Weights of a small GPT-style language model, trained from scratch on English Wikipedia: width 576, 8103 steps.
Each number is 128 + 32 x the weight over its row's rms, rounded and kept within 0 to 255. Layers, rows and columns count from 0. Numbers have three digits each. The size before them is the row's rms in percent of the matrix's.

# layer 4 MLP down (transposed), 2304x576, rms 0.037, rows 1840-1889, columns 320-383
117:129143174159112162169078128117090147106075099147110137092153164125164139120151146132115118138148135211189123109093196162190103123127113141104162090114136107176139169178065084076127134158125169
098:137149162137094125102072138107190127123138127146096110154110063120127187082153110135139145145060153115143105131130140097104119112151128099087180111147179144151142113063118144115147141060136122
097:121090173126137123107108123046116147181143174195151111150140139173128166106133094117131091191096105087058076068145144114079129154098063122160144151118150110120117140138172096099115167183114133
111:154075131104164146144096108155202079224142129139126117158083119091108124158098135085131139187181168089107143102060150159138092162136120132109119145132135129168122132151107163166130080159153131
102:127138079158056175164102154107125138105151108120146085138159117194168109152118135147119102175123126172150112153141114126092158131108130124206096165056134083097101175101102166130082147134166094
132:144126107200108165122139129107153140105143086048171159085127124116147135145129100141085078119080112129179067206151111101137081159088134137101199143144138169155178102080120177113125147128239139
099:162119169109154124162146108139105135138165111110107122068074132149098110086157143082130095128225108105106157104188130116154134104139155117146131170206085177183136115111144130165106117048135105
102:148103116104134140132117154113154156130114173151199143109104148133101109108177104118133155182130091050116142074149121105121150101134113151120134116130149135107165145142149140134116147139135162
075:171184106155131027081072087082130106125123139163105127136145106143121124129211066134107112091119165105119162135118163082042098111134116178134157148130118111111071115091140174172144164124077142
078:157170160108130178124115137122120122118104124095105176122111112150083084072107178107082109115153121162172134133073073155142103085144190119139085070065171122125128187133129092122125140094143133
129:096064164134158112145113172073135116186099144153157164126116154093201167119132112135176081139061141152098166155099129124149103077087109138149100114203127140116127131096136114162117103118143120
103:121112120058134125060127088110109115166172167134114115095134143123125094179164159127088134096136141087129164090119127091073126168114130102170170133133149164085173147085137163157145112135099076
113:138124120076078089155095086133086104079109112142142177090142143130112092143100091099146109180140127161136153099187153080114145110145080123128082159141021083137180133121185185099128136129106106
096:112169174084139111153053125096100118118156103209119152103108073135112152153143121187094092138111120158099108129140125107070072093132147118143080077134127140160050192171161096147150111199130164
105:068102125140076138136110206134133097152105123140142111084180169139093147174164098176076156168115139119129085091067149169117123094109057111100125140118154116146100114118091174188140079141132141
095:098129116121186087139146123180122105154075182149100115163177107120119146133111118137130153172065111104182136107173149097138099077186108141132155096135193156107124091090214142098121158162120180
096:134183159192147078136094114120112120152150117082129153150134095091113103118140184116148107185120080089130119104103147116138149125139105116122133189091136095141107143141067093138165121133130101
083:198093150135120138099138110140119093135141143090113130105080139146109141085137147126117150117129162090183181137100126137134178151189128133083196118124139139131109041108160148117137126206061122
113:148117123099117105169109122105120156203152143075126083105112123115091138071108172078134119154164103207115148174074114164148112120158134133138099161124197156095146122083142119180106118094121110
086:108119105137065137142162107132110179167141106143085132106133159162181124113118131081104134138168155147103156130146159109167145167033151074096116067101157104119083164161145106102188200162118162
082:109065115163080145106086130136129168103136097124122122116135118108136111114156089152171157136168175095114062163138125095093120089156114207152113128142139155115101155125116113153151168140180105
087:093120095153128174168135131075069136133109110200106178142068150152098155129130167153187100155092184117133048124114125096165155175166096141141149059116191117145099132154190115170114177161124137
110:178163090118179056211161127172101148087108083110145137144159142118158105090124132133116124099123148086136125127183129129070136121154122154143160101138146113150136129127115119064124111192176105
101:100152159102100159131151176196103120126147103119089117186175106144145131100128164136123176134122112150183132134085147096113178122167081117052123052111142175143125075151142097135115126118065087
091:073157167139132147112094112088166111133121096131136139134066057175165144172064160137134128107140151116155128142119140168077131168127139070137170109089134151096122122161169172153116120142084129
097:083100132097144148142180143128076128108187147144159116140106160100133156109098190078177089097123133101087150102111148145161157103160131110214141156086061100169164121154156127111161110168157102
087:145095127129125111098166070082137132107109184101108089143098129169165129087118158106110123120134140221126100157090141133170120170135140123139183165104094068110145159122170073098106079168103207
115:166120106168137092081137052133125147103164099125085097158118186094126086060085132129177135133093093217135116074077155166082104125148059138089157116142110129148111123124136127130140115092085098
091:151143082101143141110122132155100116088104089135131225161132147015111134195201097202080148189188169137106121082137129112135162123141065122063140169154149106170128157142132114166136141101175126
112:107148116082154119105158132119109051132106128107155060120128148117155137110118122087171123149089164138166122083159087102113168151193097110122139159168151101100108111182107141106123189142095094
091:123140138120144142142138146126130106161136124096205104156072070066121150134164156148083176080110171141129111107122146144130109062133121135136189196131178115170127153135114148139144119120157146
090:145134093135086083100125120111112118130118126136136113174099173163110099165156138137132125058137123171069146160075144139109112089122125134089128092095172087143134127116135104118127104131083174
096:122154150095110178113112040092134137102178157173078111108139140128095103141155161157196117108164106119111134129196164134114166131153117123155174129122125082151098072132087114119151120162148151
096:076112172071093141145168168123127150098096119087086116139093140109197148111203114147164137143059128128127099110095126128144149129127138139162149158140096112161133131143161142086077087114137121
088:137124127083125097091117136090157101120164130172142120079132146100116169149134118096135100199167109136127142132171135091120125120141151120171162190132109145106140135066112124129181248120123163
096:130122127138117128059189116148101134138123081163128138134160135167128116099158003090088122171186133136140148159124061107131086202133097112090157116141166138149108193096151120114157113083105095
108:131143112121110160158161048172127086117151122132175128099103151109181136155136152172136104127077112154151113186136173091139132143128126106140199175145153116149180156158166138127156132072185153
093:232146148100147106128129124158168087119168120161112177110112089103094153164128027154085129178117184121096146087157130129119116120141071165124112114196082142159091122077165156131142039154120151
088:182113078135182132067105154201102103132220156155141079183097131213127126156107153169150126159140119117079124119172167118107092070144121139131129127124163128168123133110101080110189140156148201
103:126117133201119100165135192130112134132096146128166147121115125159117101152109133149073140107126119089127144178118114154061121062081143133088171216131142197110134085136111160130111178063186115
097:083136105156092163142120131126139096136183102137083154102122136131092097138147141169167101122071112167159206109124139128117128089079088111094136136164136081151179112083123201153101170110053103
076:161139142155048113119107170105110150101102075121125104098084153145200152106106129145103132099161130117141087133061129094133177145108154114067085134144140099178166137185114160202154151140150102
121:177143117147135146110119163102132160111191131101115138149152132085122192137210118093173126170047134089088164137166110061102138108102118132134112153185106107137096107118124095125094098105146106
133:127195090101117139140115149155155095102107121110101196170126151131107106171131139191075167152160078123094124095143160114144165139094165162113145072135152153106206096169102118119118109130125126
099:123111151145101096188143139149152094140122152105092194138097142107154119171159091127103140131105106064091209137149107089113170156100109144108130125114101112102157141157144150105098114160128091
092:137206119152169091150186142122103114092104116105137176152107139121186190132189141150123106134147170150114110153132123134133112137153183130148139084113066163158107133156151050168063105112104186
096:160168089151117156088071130087142081171141069113158081123125164065133118162186099117129115178082179109111126136134108108144080157125157102194109107159138162092128134153093127124186146143094139
100:151174183173166129142111142140169158137217104110103166126143122132076129105104146140147078091151175136037126136162132128149170137178039127143076075159155123147164148109078096166156124056147089
080:093166134137097140133160082119163161087138103129114128122112095143120107110055121132133086161101117121140145153123090094168136136085168142096096085081135157151071113146124184214161138088145111
103:116154153113121139136133115172119146158050097129148161130136107093079091085090142119139141095189123150125171124100086174134192124169106075079135111178114155139148097142123095127163114119098152
# layer 4 MLP up, 2304x576, rms 0.0723, rows 1841-1890, columns 320-383
100:128122137188144093176149139170098136136142173110166151125122160161112102194085126135133085080163133177156138085144138091164145189151100119094110139083103074133123118128081181163116096097151116
100:142167136124161129128178156119150178146114044084124139137132080110146135197124108150118149147134125125178140149130057136142148144140119137099125122100095079120146121092099166128067043104102171
101:143099140143113155144156156098166074085146193127143144105102115124131173105135071102111159123144179099130153129083119174116141176135092127113139140140158109149070109097176106127129116118128113
103:175142181124151082077128092113164124123129131117131120134113138085123137118103148111156158097115164073083130134127137146186081088088100122098170081172116126132152107162156084109140089090150197
127:157143135153136105188069084122165143158105135078195127153144148082109137129163043098096149139109104117121108096133069106126145084133089146118078148148135056108163175170118140127077120140201138
103:114196155119107088117140117096127106096164154143166122114135127100144146133107137164105103068087128164129091121068080118112109163071074117147095110100082067109099200102129088107097121164139140
097:135116110163133104106129120156080066069151135101141111156178049107127105051128106153193076087141132134056130109074091132116152126143121137149141147023133143127165127151074120107107138196140118
078:155108108097131132097087142169104097110130164144158136155119132103141151151145143043098053111121129117092060150102121127134154101186180083204143099116123141068088119128145082128150149169126137
085:119155043149125061127084155160131131102188133180190127107132120124181173162157091115122095154153131092115094118168108131094138097118095146126143165129056142077144081104095191151110129157155103
118:072080159079097152112112204098130141102169103122100090030142186126119151118151139123190189154102088096123086175150142155131147130075156092147019149149130169110142140091135104180121160158113121
099:138182102226149129111124134140151088107126143158111146155179113139083188130080159091138118177082149129128085151098162125157089094082111177081085152171111064126105151163102102133130165193113145
117:119111140134107118127190130132155173087103178132116136167054069158141150131071098107143102097175152093098109098080058184129119142100135216133179160054125117159116067083177142105115148110086071
095:117150113128127142134141143117123170124118147129101135128125081149060163169115077156129118132125131128118112090114075167171137112152118142158140151125087110135117095116101146167161118171111066
099:149130138096070129131090157132096131104094113134141092118145179108180033160146157142111111109112134100150108106151150150113139152131181138073124096138101112079096147157149117190115153052098142
100:113109147162083212096164095096112139064146170180142149111119153166117082121114128166105137086168064143131136054158137135109144139163183111123107172121149135172141120126142111190159136134095167
097:117104136077149180149136150088139146129143107136146133077106177176130132157111080120102163096143134164095107100154115152107075172078126126148147104114103130125140068116178165125112133166106133
087:084119099202161131058105148105154119094108071132116119099197127097133126140137102132090095134118135123093083106163124108123078099096137135157128143174127076141122211138136106118088095104176106
104:166125111157110152120161187108129155113146165061138116164158097107120116129053111146141147139169098100078105173092133205133130103134227128154109130112113176128120111129143132111131074112126125
092:124077109085146141087121131086169137132076110186186126114255105165154126114153132115134114194178144128155136157089081157173096125114102184114159249071111196123128084152133131163110078115081190
087:139141151130088164188162113106164143066141097157130139152223140092129120099103143106103113166174111133126081055129080137116150066179068210111150194123095135104124157108166186119034135210114142
093:132147172113114098117151147163188131160138163067110118121170119110114135144144160101083162140146080084121183160140120177069097098079171116101118158123089141129164116098072124095141078110127117
112:098147158090153068184159121168172180098168059139154134141104148198134094133138164198058127076211144113128093131098127179084113130146116066127183136136162104138060083095109216128110137143113074
098:139106121167123071150089048057117141102111170146144129103124132139117125144130122069094085142138156098056135120164127150145054152087147139234131205124120101079113189107121169159145114122175166
093:147125126152077132117110130178145104127153105115147176081195065178110126145097074122144156105167133122182187144105116140080123106156093164160157116119108144099159160104201096119145118160065181
097:139120155116114138141104134043174113100118071044092174099151114153127137154112111102121180087151098113126160149149117078150110114181160118136074082075060116112136107108113134108144099103201111
087:122054056165131104146153127134098166124141120121084156129156157079064113125140148189087094120144125053055141075126167126130133107151143107134132137152128152124151127125112130083098141142169135
108:126144179122086105166153171119162138120111118155190120178084104084166189160176165072111120123140104086134121221157101097089114082140139124143056167123166104092110120124135118091129159131186174
092:115067102132134151080113085089126080174117168150115024144161125125141110127163123140166149152131164097099160177108124085133093104155117133128084130145136097162122090157159165097133079114133087
112:154102174191093138108187141160111133173102121132143119137120107154175112137150085077104152133121126113101131148187130091103127137074083125139075098122122123102171124123125150108149061137181060
092:119102118145131109139109076118087118106099142122099133152126203154151106135058073138167138194096109087098196147169111139114152181117157169112082121112124169083083113117091113113148052138138111
088:118126174136152180117154134132114141155128125129119162137155062078131166071096133094174156199124164082172124106162114140128112100125122123136149165161065185137161142103108125111101121106173124
102:122088086155172113118150172154156104116123095048139131142194174143096135110162119133047182153073171170116135143077107103170096155134098129096079169122087135062153168158127130172137106152127145
101:172148091170161086110103090141139091161150146154151152121132080145088100142097180132076135135197144118129142153165142128106093140106120118118098111108174113135130094095073102179135167132167149
088:158088100151122130135113132073078143133183107105138100133123152134145181188080114109133082161127234075116163106097144150096107093150118147115111169199138100085110158096130173101130128118097122
109:120133159102153214129118138092148109081110110170121091149130090131132197142113130139144124111130127098071110133103127070183062092096084141120153168102136129130147115092146147095177148127116078
102:069098155122137111108123141145054119095097090115149095109131101189129110137092093128124146132116071143060102121144059171161132158093117090127074100081152141080088139057089106124113075120099077
093:059080100153114120157131124058112192141109126096159128129109162118153115088115186063167097086114075136132137183093102154197148131143161139100160189085155137104139163159074119086148187085089147
096:077102125164115128128121122097175149146064142106119154066153138093134149164132122103136101143133120139169157099122140128086142141126130108153145139135118119114177153174158138128073122103146102
102:125146076064126108161111128156110187125096095135091120092108090119138130098119160127171132092135158146083151099158122177136126142165142116113132160110104072133148094163206126146170092157169194
098:147123097104118113067033115074181096135089170091114102080196136139076138166150143128148114110164115116131148072173127158122074144096104145093144135096170125067115135198165069130166125145081135
082:140081074181157112095154146152134101091137149101163117121161138114067157114067109116112069141191129073109125115133103134126124167134192104111096061094150125135133110133129150156118166154147123
110:091120152106124090103160116118128104088133149161106093139083158091105135155132148160178135157115095153119134167089140117143059126140165124134116150091122184167092054086146165137139133148169154
132:177173139120122095036148136116112161129136154116121144187052138110150113157127162160150142172167103133081066154097101124130134113092149125117159109112129130165134064132146143076122077089136139
098:155144110148128092155132090113167093129127140146162172194129073124087152118129130110071080181173133127072161179118105135176144115141138151160130164077104159092109126177135123156097117179135141
097:145136149101122115129076102140146155179094132169095056116149173096132058130100073161164152068100108137116108110116103085171159172115134142138091161159175108123138069129060146173132137055130044
101:094099161112132151174118118105169137141151150140091136060153136229108155132121163147105175113178119125105153137128192098119143167162147121063096145104166156142078119129161159138076116094139106
101:156113064131136059115116112145097038111097190092069109115148114118165208106131120111146133176158101111190157115139132141091068103050154159074118196147145077165102136128160118106128111188124175
082:174184132163111094048151118129142129106071196079168093118134133115088086146128123146109103144158171194110122121167121097097117144132115113148156132117084130110122122143107129171177126079133111
106:128166121133146139106137128125139081139108118122199084065151106105127098127165179080148171162102112095146110046067112136183121090114124094170127139054180141124101177131188169109111104113147162
100:172174218189150146140145145111148113158154141137130121107163117090145150164110148129144140096094156103173165131123074070147089117105093148105121167149166155151199123067099115149131081094123096